config.yaml
n_layer: 10
n_head: 2
n_kv_head: 2
init: "normal"
beta2: 0.95
final_lr_fraction: 0.05
train_tokens: 80420000
Each number is 500 + 40 x the weight over its row's rms, rounded and kept within 0 to 999. Layers, rows and columns count from 0. Numbers have three digits each. The size before them is the row's rms in percent of the matrix's.

# layer 3 MLP up, 192x64, rms 0.234, rows 0-191, columns 0-63
085:499481570475561509499544443470435492573525491472534497490517463493530467561520448472534466470491509427483485461508423551560392507525466427522455469517562525524469496468538535519519459509517431
101:539524501492512478506513414431517502458511502536405495557516476473515531541500490481546499453427468497463504520536532411577465501552505470566457493500526561522464522412501576492424520508477488
105:444363447504482489523464487521511517446505547576531526519444522472425524501490559497579510535524484493465567517527469528554539512515480470474511543446502507468506568476551454458462484470529451
105:535548592428438559487492470474492561548481510515441485482494582524606466418520498576461566509492551516518485542518515537501516494531510506518471526494495490524479576504508519575498514446490488
090:452511454450547538549490478514475489571556531439544545469573482458432485496557553525479519446535520509532533510508464487436518412472479574528504521541507510513535536510530513611555504482502480
078:526525495570453551539525506473466505516512559518501481529614522516539466485522474512498499494465531521609524537583470444423528487522554514472544522498475463538475587454465463476503562505525464
093:509457424492489521465478548524450527479550440441527589407480458536549474433455456485488500545549513484543477543545479450433537536505465572449480539538493472458517492551482478478467537500522495
112:443538552468531505551520443539502437547544504471515484498497576528522619539511498493515523557483463517431526550502505427603492522502426483473499498467504466493516484482493491441521567520469555
096:500481474485550475428513599528544515525501472565544466510520521503555515541497439501533465545499496546475546524503467407497487523494510560552505543562464528533483482566527452467583537421484544
102:513480455454524581555519573535474528527582466499470448455486558538467477530529520425501535527507476557531429505472468473502547549472464426451503530538503501531529463495475458494434572478535547
092:466561474484507476550550509491486526405551398527507501499542541509527523503564409504464455522442517472443519464565508484462466495496557529530503523449568486509455477497454457525513467556430506
090:491444472528540553463464480454493492466552568436522564496512434502488470466477513520446520465500471443528545538458471536460505476433504476488409526496486533544479525509546598506510509540411438
104:534449511455470483537533571483489534522551479465475511503561475528558539458486412429480521533495428576491474532487519440538493493476526515436441562481471515518511518444481504437547463553441442
090:437505439497424555524481480449477506450451501437465534485435530542485483526486434529518469493556429500481538548512489470481483491480414477578407495452434435461542506506524515476542503485519503
094:463480480500483504520453484534500460495493506470509503498517531572507504499534515514512503449444541492556545511520474563555570490523502447489466555438547498552545473533406443404438501469585573
096:567494562485516524461514482518501507554450547537544440510553510451464464535439536418552525523512507505571508369479501483522515514484516537528493569542485536544506482576468524515502567507540488
099:525519479503545512550519537449507404402484520436479451472505518475523517503453433490499461547486544515497534407458447479463496524492489547494427544525563456537521501526503471482564583475496459
089:493473471462491451511530531472622497447490465524531510501524499465467517498578471427484527466428540510441554458498505523529512592505490547439519545494499534541465560444478538512562542560493484
086:520498548494480494491493486500483553564453444472583509583502434525490585469472461502480525488517532524466521479500575538458448386479552500509494567496533532482509491527569509559511501573462483
087:496518527507479492460548481460606487472488478580517527569545552477437445493487552464492557558579537485470454520567518458480497518468564537507538464472462552512442447528463502529493476472457462
085:497489496520529534462458473401486494497410501524506416484473471463463489561539485451522537477487602492485473493494522452454566493486512485524557502453482424479442464447554462520544433523482461
102:552516522515559567491518513527464529537512452515521481459457454518541527515534492535460443503537496472513472524397535478501518515508493571535511498498561612598563524500432465515470505491446555
113:467455499411506474486506550533497440526443471443487531422538487514543521524547411478455490473473534486447504499579434467527490457514424506523548545517491512494540536533506472492442510414554509
095:519433516462478505459474588554474462516500538472487505476503495514450473521514537532497519516509541499463556468469454427406473518502544533554487566379501430535505529473467532456552457529467470
101:485510551465461431452491572505509474430478507586560442461483520486530473472485492561507429568458449494523474500496475508525528461469499449553589476474558474438451440481504487519536523444474494
088:506484543434517453513474475498573592527554446525522474519527535551497501521480482504528483535524424513523557552533508599459452528562486451500486500559492476512516505496489523549526532457498378
102:564499523507461425422465542469449493520524536531518470506502541466473469501435411445511475459559545463468508470476461483472465471461602473532507494507491436487522504545488582500584488487548498
108:540385487503532478498471530531483493482496453475494569515490480514484525435530498455500460528551534460465488376490485461582513491472498546528499494505430520491520574519472496557538572481557553
115:513482496507517498499481541495426527433479412492506546501444463459468540420485483508503481450448531500531528409525511389522402471481543505489512532500503530542505454555435449511534453500506494
094:553532451425524530498543516529473446486462408559501483491493498476505529487499444578494465494508528470486524563536456457458483560527486491434538466492486507431548441490503569459417567543474506
100:479376510486579393500486501529487462565481495464464521521455519528499567509510484474478556462520492497513544524554470548519521564558518508560473526454495524484416483500439460523526521474472550
101:479509510487460542508486560480467467466569516474532514466471414439539538541514465505519514473545451596553493492548436426482498536459409542515474533559526495567506538440495474461454490477474495
104:488461537412480462544402481468480509473470439522511535492467477513562406488505492446564552529519509563463528482495521532508488497486420514516487466473468564474428547552495468485531437479509441
129:508543520610501569535533502483502455518513487464475571421465532469524499560546503506497470469526467522548521392490515479506458557498505465459445448455513517536539561485414535533529472509495462
130:476509484522470510494464538421502518532521511470524451474545521430503475425466504532550514434492526522466541504532511516555541511481492464482482423548449621477582504388467494535500485488524478
116:462514562512417608490558469493505468559500440460513546432529496519459448514501472502442518506543596471458444455490522500499474516470483499541548457527480578539450450514511551495517492483471536
103:510505570421564540475492520508414502493503489544486500558527467520490483415496469514439433550539428560546477421450549482501461544439519514484461474519492486475546477541546450501449478480523522
095:451451525534468524553472462497502542487505525576543516550505433524459468460587465464494537585449501531505517517473509475468521541490478469553511497425463567508482539512522531612456497513435470
090:529501451504515492425494434457395515514493388495516503522476497467497512537479521476479506564542539521480606453489504511490463540497543557575494477472517536563495525531448547447490519492550542
099:502510490499489477464590615438514486459450477527502515473460544527493512508513533511469453475541499479446486460530512407488500495509500512504492402480528424509524447435444492537554489591534511
102:514453452470474454566393501557517492487389512547467542498456485529520518449450462575519498468460530476595438463521495503550514510489547493530509482548454510539489505505437490448537519492479491
101:456526455509542513484518518542482496546485485509540504496465511505534587496576478507514483563499500545498481567461584488486525484464483610447467516564524482532537528444526501556475455404468428
088:494464471451514528561469494457450476496510482564423493568489441572468457431518521493590493589471453542437524459461476455512484436462457448518524525452550488508504526503520459541489510504480541
114:447520491510484527518572495503537495482554519497522511436580537479512523537500501411484500434486458497448471571489541483463440494499468512455454430505405595536455547450484459555481477507497504
103:454460522522483490508452534551509546518552535521476506440587525476538511453565516484496519488519481531518548489520527553540468578486452493527422428514482418506460460494572575519491566503557467
108:512485564458500584533443543531417444457528490518536453501518594393511552566536484537522546529497467523555459513546470504417532448506539475520492521482500521529517497476518479451505532503471515
108:524535545515593451505450599586500525520473485505528490501492515574434431449512461413479445451476490482523454538507512490494474548478447494500429495489476494524508538514530577523521531447512519
102:515463511478538398462513444476475567526522490435453501473453494501463554457504406489478463490532512527497506556500479485539550570489497473553605497499479472491453481528536592493462510470521558
097:462513520472470459471500476418527451516489564527499478602464516603514536533483464553468479560563562469522505595460479448454483529520564462528532510513523450539534494501497537485504484530540530
106:498512531473526452480501508471520490513569500542518576481450575490520518444465490491535553456492456457563549454586453539530505460530518498472566524497479544502458550529414561564513575461513492
100:496488490466487486437481543500508531491564522486536452473517516483503509503561509462507464366514492454573508451550445576504463470574434477533474502580449519496424507504456531516519527473536464
100:516514497537542447431484508437528526527555486480536518525474502556530558551412483504505432494472494462438436503503455455577575501462526483515503545585497489470489545485448517495505568518444557
104:505437551544469474513442464552612517518490479469469505420485513457468568466463519466493468528480522443500505393499511456522465461509554506492545564451508500504490541581486540451517455526480527
102:518436467542564409487468494543525498470495553509503403474540527502451548471502481532465480485411476450543531484505519518457510516511537530516459546506482450477517599545462502448553489417470486
101:426441482528502517480556490485493507528490468443548526511563474492535558462554466453454529446503374496484488537489479546521461518579453490454448468461501529472455496469475455522456468426457518
096:447459449536459460532524528485467489466477546472444544534534466501517478552505522527521409485502472447538376509478502445483401570483511510519521498538487543512461542443544448489493541487521451
100:440517469501449518542539503552531529481551544514497519461495517496601536481562481496592486506414487508475582571550522500526519577462418513482541574453473495494518514499527467540471509511532495
101:538484474486544465509491508502599504475514478491539496523495483509476475382528587513497495469507517462500526451486423456497478553560453488477515592525560473519424488555575517477447495462480537
119:511464452503463463491494490425537412511523516501501442520488482447461486568518439540487577490505526520458552459481534522521484487600533521441488444516553466469547448449521579526440542488529495
096:489512474534516575450508541541454541579535479453441471481483469504560553446537507545503510492513519573495505521496503514468503506541518529492386478428506464596545550469447535556529528475491530
105:548548556494452563493446420492531502474474517467514516536510469484485509459458498536404426515432578517458527502437468553524433577531486465525514511466485513537539499525489486466498462567553467
098:522555512562511456473514498545461473486457533455528480554459520433546583502489454535479504504521452434442502515485418583538520540556445557509503483522537454439464542501542531434453516485478513
110:490485506512519441503547528480507494465444452497462612464550549497465440449494533493548508531511434484500467454548498521530543521538473519564537537472514506524428544547536598462519533503562561
098:500563551526465552399558504493502563493490527481567521505497506425476499465455453515603471450474453524472491510524500484524522469574491468506471538442472490500452541542542549499463458440480566
095:477412499501485541535495556471589478457493499456478491482460479462489437507470555574504531555558456498503516510427457508513470517501476560496546548393533463499465510454458544487576483527544503
109:552477557498452470438469439517463533566435509591505513515427513508538497468492511485574528562540425481479510504480531447482481498555527531531457506560498399547519494505436479463473503526463506
108:444548484577490529519520483425488424457516423478500507555478521429502556448576502506480487456550507487541590495464556498493520546507534511487486556498461546563463480520520457527510445518442543
103:541582543471578497416537539545421507574508513441487531536469457515502518523523532424425476498567517547541450514493495472437537510521517560476494464483439469529488512534508484533477506517433499
099:420449537491480485443495479478470522480406546536571412525480427507459446550516477479517493469564536483519498481514461541487473473519454497552506487490471575457487429497528466550502556507443447
102:476506427459503495469509546462471445403550528497525506484517584475445491500500492518429501439452488502433509570439431554510520512505516522461435525404531503492452472454453520493498486545529494
116:528454454507519475489527431487428514533449498491532561455431469454458488552533478475556524493552448462477574505423470521468506477553485569492439547455510527507568547446501519559539482461501472
080:454526501555498538488474494514442575519554488527421559536486452456440522557476475492572510493525497553570508524452432511539518458539491574478458482526473555555495568509501505486523464492472415
102:469538529499516427437539527512527525536501479481488441474465493495554560536479575504486492435544526551492451553520433449532534467541480466420481507514467439495496396453477500431528526498548532
095:507475552440483464520545438499452493483491474439503482473507511524554515526565454470444531462534449480444554502521425443559544499465448564554595557491483493528522509542504494486477510415510545
089:524500521488533550424453423459468433475510507456491478490487517468558494529558579475537501490527489506456557477569511514498602521520518456471505489456505464419559488483528432552547499489477430
098:473478495483469491541485518578529489517534513435486487569521449542506464483492459488478463539492528502488462500539451405462485491433462496536489488496402491463444474513482436587591515529569545
096:492521491505487494500528494559526567463493436497526587478552446556494525489534514493512479518528438499505449561497477461493438471503532477419512492555457395444466454489504595464557513469519549
094:572466600514569437539504538531465467462498488523498454570494502515501522561466544525506466479507500537528499513510464523459481484478464507538534592568560551547472530583535497446522513485424508
106:494421501530505456511485484489607479528447543477438504462508558513427496521453510504500429481474555530515413539507447454513517480513527555504559474485482504464461451500435592516456476450476507
099:548499476488456496545555555556530532514440532539503573472457514488502514511466490548434556496546608474566520466532540565500446448483523486464482546533544537527491476590464529506519459539506470
093:465505558471527542550504525491521504528527507525576534500521504497584468464563492524478477551528433495545500454523516517484513482536480530441470460540509457429534524519372524566537519549417523
090:562511518512491499486461568444484561465490480463573418492531478548537459502490542420499447563476495475479487520463500487571541476487515539437557458515541449501459518440550459567463546499447483
087:546497539536565463448475553548447532521505523419483443470533464492462497497523465446523489496495541478424514537517513483496534499502519502559575609503458504426563527538549551515441533471513535
099:542449504544467447466485487538503472476500545534498433461560538514484469488500532399439492502546530467511405515482464446466504463534567544536553536567451488446532479470526546536461515570499497
100:433529519534425564563484485469578463523527473419528526478500537503464504496500550487458547493545459416479537490483442549475559471483520582500500470535568514485441510465485509454541526456470451
109:478529564485461468496538525512493509467517396464573447494491525489488500491436491483517513513502546511570532580415555524499479498568552523471482444483546442510574494524516553452424483471482539
124:520447479561517515449475497460490482518530532473526497486414537508508582491469524549502490568544555422519572466514496470494532474489497546508531589515568509521590538529552467550513491484536426
105:533505518506563492475437506502528448517544559501506484395542550492540508520449562490478499540442531580448428417513559464531481509550494492511451516576529478501497542434469554484465500511508521
094:515530494491503432520481580483476527505557505558490416559439480515539501452513526565504502524463464591509422503487558517529508487460469453472421568453515450499464502514421543515510521527456487
100:447429490461539506550422458454507495533488523515535488487549491475520458539527437518484513530428392526522574505456512554467446527544515482514523540530423499459439454501544513450538459477505541
115:466486466584465507602496490547469511498487546545537475574523479506488438530588534495474544479491507474477478513505515427475543498511542422484455549460486598507532497439497473533553521466533454
091:470513406504462537591523530523532450471496514493482425503452539527488454483547464511473530544602554482517464560518531495536559556435481496493457527506500465513497476488496473473449508393476527
095:474511490555487508525461569541465528448553447441522508567485501451471492547496510480546510548504443535537407472516504534544497460533489407518415498561540471545532486511525529535475493590507462
103:428438414495547569547508500477473528476432477468463488525523514466458445543601532501471500494448579496547501528503462529475513465559500495512488463497479547467486506501495549579517490430452440
100:520478505478479573502457587482464508570444498539421474554493490512479604436498496506435519523503523533518468438479534479494480469516544524497463530548582450495591486508480504535493486553468448
084:459527512459512476469537547547493430491459505424509507475506497408475541492431494504471489556517558491551499497496524475390463510490533491476513502547447432501433475440460559481556519543571513
099:514440520495545490480438506503510404463450477517459526512485447521546523523495539492536489486535542480525547470539459466477477538456523555457599557509495493476420479564435507509457478480429587
096:471503506511424510488504478500573566443504503616481538522538538514471505484452491506484432576510474499446543471493605470551488451527510504425451495478449475541491433554504526504493517523536475
095:434446474504535548476483526562521500488578464473499442569491491500546497520530429535508498567501467545494507563495546480501519511425504585554449464525393521523466510523500466519535573520512472
111:474540528472466444415493486540423487484536448500549498581467511523510541499431584499465421485459494510497500496464443508428556500526456586505521454540483562491485530504458474505545517509494557
094:552557485507468521503452455487461457382494501466589536439498580440563556540438469513484477491499500486491535524511458498437454472456464518488528527486468497555485515505491563471481440456465540
107:506498510499506491460482527445497496577471502442541509460527449517544611454463488509518489483533536489496577558534497515446477437424495579493505523510447541485522559471400444543485486455521507
088:463491510492470535517495429561543453547525521476533524515494462522527477498517482422446514559436478558537389477572523487484570476546447510528493492494585508513560536480547456501453444498505464
093:463554567490537495459553536500544454500491500395568565528473516471444504490500500499532541486442495401493437446506492495491433446509527439481529525477513480529423540513514494419504517461472489
134:430494489525534529468507475422486480488528497525484450526508477544582544482592502531502468464518510482457496519585456485494499456456484532491534491587539561501486539444517469544432449455422442
092:526531464531509463491460460436512536511516515536463470537537532488462559550551513481569511479536479501474538498490512551484581478480457542451522484501514462490535591439476564458500489528536640
098:481461504410505477483442543440544539535475508473456517527503492469504572470498442473569556467516468557490570569513511518455550505503513456500465555531452614518474498487545433488494480492541540
095:456454501474505497512576543482482461494517469534476494511502504473555556511478452477495538455445483482431621492537496547555514536560487452481490447489434572495539536510509450437483517463575559
115:472458489446546430477497484525459535481529527498427529524503485551518543487443519480497482425488539506467506521522504481502451548543514562544552462462414490508505441536584468497485477627532537
104:522492507540573507491480565560491482433530494461512596513533464517429485472534525452511501479486449564451476447578519515556478515517505449517498460492488466538443497529530460439466550471446413
092:517492524501510492475488517515507509529453557557501459474520440518514589454449477480461469499444525518490448497501542415524542475486485475487571458556443410501512493551583484432556554450451525
082:519448456500518448513493482468489441478486452495489467543450502493538472494466460536496547507486509536519413477459558483479518443515492596427479413584537544472530456510515475502406479427484481
093:521474419500574467543464502513491427489462542492472491515496539490477491503480462486489434483468428484441504479457440505410534483467522508518429521469558536493478514499482601402557463486526469
092:532468592498469523438502563451432574462545482445514550505498578442456471469444518438519476509498488480485495502452478501525467568544494441543453499502431537416460458493516497495479524530518521
100:567445484528551450493557442435559480498520521544497486535568509484561392476490467534495503510477523486487439499487539512522486551539458452537481571514421564462423478505468464493491479515518457
109:546483511599447434568526508588479491492463505413488492509468511449519475486459501515511485485589556485525509486438503502491446433534521537451541496499484577557492491533532492431460496517552477
104:506545492456507515547533467432424546518450548495528509484468417503479499512547435521489515421493473438511537476541514478552529524424485413534534502436504480478570489518472456453494528480491415
099:484568525515549496503496484534454446556517512554508559499525555543511492510473515513456558487491435551464491552515491570486466526475521515402511504436490526495475376485491521465519449587466540
104:515458511490522449478477471530466477460503447551510373460459500527535455494526529432497570508456510537536428517482535490491562501468478492497517476553436495457524464492585529496557523549584477
086:521506509473548418464536506483490502450553490475554509527567470547483595482458497483422506466473477511541543517502473476525540515530560469505548555509530507477587524550507580442472575564486495
107:501521538491513539499482482476537558562488473467454434574526506512475472493519507555453445499506518526567409500492575531515495482448555490487491456423511526580497492541553537457495513502489383
088:478513488498486546502523517507449494508524451528464461499468470528485524506403439527547489536491548466569427518465482512424504506495483438518492490614539499482552488519510478493379514444532565
104:464523542423473571532426479467539516535499481489484537528461489534497438405469433521502499565495505421541511428508496578503377523455508497511566472532511519524483501498471509474474491502494501
076:503509476487476516525518504476581467516553462504498480454557487448531526523498457466439440431573452486507511529532445520531520518465490477427499427542468571539485512502504481493604555578544457
076:490522535489437512541542460458556546448550460517513459467496483504481458492447487450412501514564515457505526500530588519441493507511518496477523519547426466527480465527470565598489548577485459
113:465503539514549517490454519511443513562446473553567426551568532531509504480445487485503542507447530563504459500506526523502547539451616424526472510536566514492499485520539456523579518507484468
085:506520474472503433511447472567569515535524492537484485475471431481478491503528509467489631570461497425491527541515560506571490553509517523511575492505514526484546564455491486484531469533562448
102:486578524477459450488454499458425514532534537528520464547547539487525500456515469443525473553552488511482501567429491507574438523515440426547494558550448535435505471532521518461519535479467456
093:508470446467481581518462428580519500544521496544489482513509444533505540444455542469534468520486558479467545465552547517470527529521536500454449471551467538510434513444420484535449512592485505
102:556533533457427532475493521501505511472494522494476477480488454455420504536438550485446505449532448429548468501511461495438462462551479549485577529421477503450489535417495529503461542564474539
096:512502495495455459520443458494511481497521496579433529473470451506524434482545509565484509469468458487549528485514504565538498541450546466551457509447453485546446483455473533492568462578466392
107:483471505466464517507491487515413464436548467496521533495432505537465504518388493486483550542531581508522549465527471481453438449537524485414492457497434511392491510505468485484484497519450524
116:526488523505466535521446493500468474600517438466473443449467477524504454405467559495473488474504532469475478446507526518527482475423559459554551515502524556474582580527428481495481514537478512
118:541479582428486491474506497558593465508532518463477537512460534481504472490562561495480509458494463496400500459417475434545525508491441591483488543484520458528454483487552453509463465508485499
111:519562554534506502399473485492504556487552533513507549443530479584577460477520497457485437475479461502478497587506554494458489552418509477512434480535480514537473461422452515478469493526485498
110:565427511496478434470472476467522463508451496593500533498480495539514423470573453485493494504502545559441481547508518471502530476464477517518497480413501440485523437461545484568523530486397495
092:516483496515562493517487504478512455548496457511485499419516500492410492499491483474500464494464491513511574477447590535508475519470518515452534510400433613438489578486553559466470483523493482
093:447488533506428458498512494482548444532487451468475512465493533484468423512560544517511547556561522453569488483540447470420570479425516444476464522516478531484494462461474590492508553531484470
102:407504355502519473485543547550502498499535551485484504506457491603461463481557481497532519463525530535516491535521445428526562415502469520537490498523459475478486475516561485474478505510500468
092:520529498430513556530463605458511481532447518500466514516495534507465522529566439499509476459453545554557521490489460519506526533505440514556550486483517440489591554440521446485460521567530445
103:494481492529514566573479458493478533502503463553456530491471551484486455583381513526463469528522581496446538538533479503513471504484445541524481533439458594484468481517513461461508497463422505
107:507568513530534515476461504545463448532512508564488548474484545488482569494533535482528475408483548510602498535543512484519515506536497455456506465494529500541495616530559595556505502461522506
116:506457521465485602554477484562491540482476489499456555558503537487446448512479484467511557544462482500490491497424546508548499555475592527470432428494465497475539460529459517446565525514561500
085:539456500526526514557449544530540489478484488480559524494448544498481508503556503558516514504471480490470519487448466533537501441496486440540472410480363438501494536522499449512422557443457526
105:515442485466489612553543518503548475526466475556442437471483540529459407522477430565477453532514529533518481498562541467474492478514484498510483523467472527504503494429499583495503548417493478
117:429479556495418536479534488505529484497486586497536492479488518551500522511478434535538505457509428424518479481492557523447455450519487488479463472577515496469471437478530483380512484468443466
086:548475515556522455459556564498488544529497508488479484503463533506576435526488486528491385498533507424534501552478471523486449555514492556442455547473499537440467535547458494433452566489526495
110:505491485481480496446416572481505536552556472484496506531478521440525525440551532466533523469444505567577517480554484409492476492542541465503434498474436569506462500465497443469479524558543461
091:477562516472527471407465482486542494501539501552514488451508474482441503450526439469533548496477412470466472453502541430528506499511532516616506436553511470537436473507515485554440490541522463
095:491530454499506469478448548448493476524564485448448469522458494456509506541475464438484489524541528432450432469434563495512508500542498442455493461520545474537471463559552502544389526536561484
107:529489605507578456454516444418483514427478473482494497499525452527464449507512489488436438489514460484471525534501441519474545529459471546543620489506543533499525517531470496486469520481468431
100:484547491464527454529495505480498494494478468519512479472455453509420502557541509481483488529492488438510523478423584482433476499503497503525542531485544528453477458472501465512490681503434501
100:556452504455482487517545442510483522547508493513411428512505455548487473496379492490570499509504517402512458503477506503513478559603508493547558491508489524461486510488466546484544444468542495
096:445530472488473507520474540413481462533500436516575504491521437568543475469445508565490537494490534517503514437523481470535435533424460492446504449469530547476565472478511491501541438585489546
091:440513424424557470451427516462529487502474421465498479514509457586414441510495488527487523502492539513514452502459515446452521491496550568470564476547512509506530449521497417469485497547513481
113:493554490494504548527551496462417427502495519485474428477500446518521574518490420506540515429499514504478518524480504550480484497465470516559504466546494471415543404416576492498471505539520471
097:540474578538494482504531487552466491488578457509522535482422492397473512441482527458428454438565458505478502526536462507427482494544526498457501506556428552482486516494464474475458455489474554
096:462501475528553504536516467454506461518480427528480560446458554517468463510503511479517466542414546538503585494523490491535360482518508491529540514433495537526455503551466548437518485458489469
092:494492450565521458505504519508564480530466500439449527509531564538477583577472532504543482558395504524520539468506485582515495543537468545505511545482522485441474491446454460501523473541490582
104:501498494539621601466499497466487477562557589491442531490503463538526519520538519455532510501550488521425517526442490546509540534547475494500453469537494500483516531423491522479407499528474516
108:522418510434581552558530488521509563492501466451486520483532472500492500471505520511530524510427454454487498523460455519462583617499504450516485422531536527492560496499440461464541501502449522
094:445482479529542515462549468506523533553479560550501536529419549507493540563503446531558469460595430457488553519497501543528481511592497444530489504435466531450523555491538454474515480488494533
095:476482508478492523563493558530503470539539530490504561496485502544533526478458477511459527524515502560455507415486435565500534459498440645463532530551478469522527498499526496550572505536497579
100:435468617520490541574556528571489463523492487460551535558474489494518474568493536452494485461532528531508492506490554507528530438458522491571487572494449544468533552488538553492490530569493496
089:456557494467542538444530518479506408509489458516542504539553524491548459551593519506486450527514484441505405527542495559483496512542459468516506491481526471513368559482523537500472496488486532
094:447413548505492521471493405499471511522518476556518518587448510492461465499486540510498514570499532462487512465573484526499516492510532537572602469467515485588520457522527568526476523517499563
078:542556459484510462508437472551443586410465558548539492459496479478454539475503551494522462479525482553523388535499513484538515564444552462462528536517527479491514501461540523480544533498491443
116:406504527464501475440487473492477486526570464505564476505519487560518512506564584564497529538486490442512503482461436469494494501446501461471520495538547536513481521479519486575444418504399447
096:555463494531536525546463558479521556555490489520531488446533494507519491470482498407446543450473526495534395522480490554528511431449565456449532514515473549506558526536513520439501447509432463
103:451498524549503483445471505505444496513535597554469524492454463549517524495503429556521473499501451570594516531547468540543494495468443509521494423496511480489466491530430488445516475508397467
100:486477524528489527548516458374492481506524518456472435534467561514519475486545567497499492434547514497517502546513591470448517515517517450495515399473496436530501519476475566448506435454518526
092:489493563571470544489558506551578480518543502518505458456408513489509529558485416468504517490505504490539485513515488535443463498461446557510499478460530410557575526547530499547460560508464533
096:462563534617516423509549535550560520555396530499533522587535479449471495550481486535537494424480502517530477453510478510526478462552544508496509464568470477511495518500480486478476556513520503
092:432495419485464548525473567420541497440535503548504482545525484452483525485436492489454430536522514500468517493538501422493531566507491583488564457463481517448510405471509492525475517533519534
083:521551477467532519485452516542512474457554468506527492450499546452478476571542610508483457416476528516485543568540511517539512480540513421506463542504587522573518486501537518453466532451470462
098:429515449501482530481420564525440561492513472485432493482518482525417530519571468419524548486482532512511513525479581482496567431546497489442511475558534514558571469524512474460485501478508496
106:476463422474443501441541492537577465534518476438495489471524505497419517518419524532502519542574514498471568476500451479415527437497551517466569465536473444504500526512565528500507502454479537
089:621494492500488534467444517394554613483524541544482517492547510524538434450561500506475528538522480478510489525474505450500511527519542489438461519465524489471496497552469475487483461526471416
104:525543482549560499478531481514491541502526492469497494522490436483396587512480563573451451527504487511552503438532425431505503556511452461573493470496478502532487398464510514492501559531503490
097:513482464473496504563422493466496464526518490466486483457434481417532624551489431485469523539524518492505552418508515506513486468433530522501535519536507527586503431463543478443532531489530517
092:430466489524446544532436413495464545512500500577506498434453470484520529479559524534474496436513472503489528556494454581552562457525493506501513545540530492467537474578499538500453474416527481
109:452501515451530562554529555547509572511470449474502510477453508475448471517501462560447484522486542566515548393509468569503455513488489551550452549518518484554534531500489484498584484558550489
101:464498486435536477474515545540448583490590490534513432482506483510533544510553437472516545504498485595453481505517488512502550515482469560527573501513503537462435538529517456551405493528468539
097:482570451453513506507565492505508500423494545496546489498502514428440485469505533493485503442525521417398558479523439474534526428509465474484562515511486477482471432568447553444530470503486516
103:524533495482524497492523478437509488391461406495451512563481535550460504483557511483493489552462496519509427464527559450466540515481452517520572527470479455505472465533451475564539545569438506
103:476488529419504564500434475596494440424526546538539518538435498558558458496522536502587521493532489466510531513548465485453466574564494528460512502499489517496496460507516562476447539533486462
092:497547448542506484538454569478507548481486483506492442505413522496486486466555427532489489517529449456613469438466512550498561466496461490547460490464539478539586527503552486514559509454542505
103:534521539449506476457487518553536512523485496528459510479583486518489473529464554531450400489555505487440469512528551495500522449540569460497591500543422526540443465542474566509441457499494470
093:501514536486491513535544504511513518564496504564502469535518433479447431448549561456509417477499583547481525551482496517478527421510477547485561503418497527446503470503463410470498542507505435
106:485424483510474537493530481462586492545542498436503478555462556502518467495557435565543477404495544520508540500514454497537575474451542530495533502474460515482474538544456545578537537472464467
106:416511526547474521470546544540502520547530488531542470501541548424419471526506423495485479509466505528476486573472497451488480538519563446421411478535551509543497485539555439531519475488472481
088:519516468476456520501515463588466535486473478477569514545492567391473516541457512434514462507544509506411555526522458486555565487500458460503512502500468502512506509440517494506582419559477479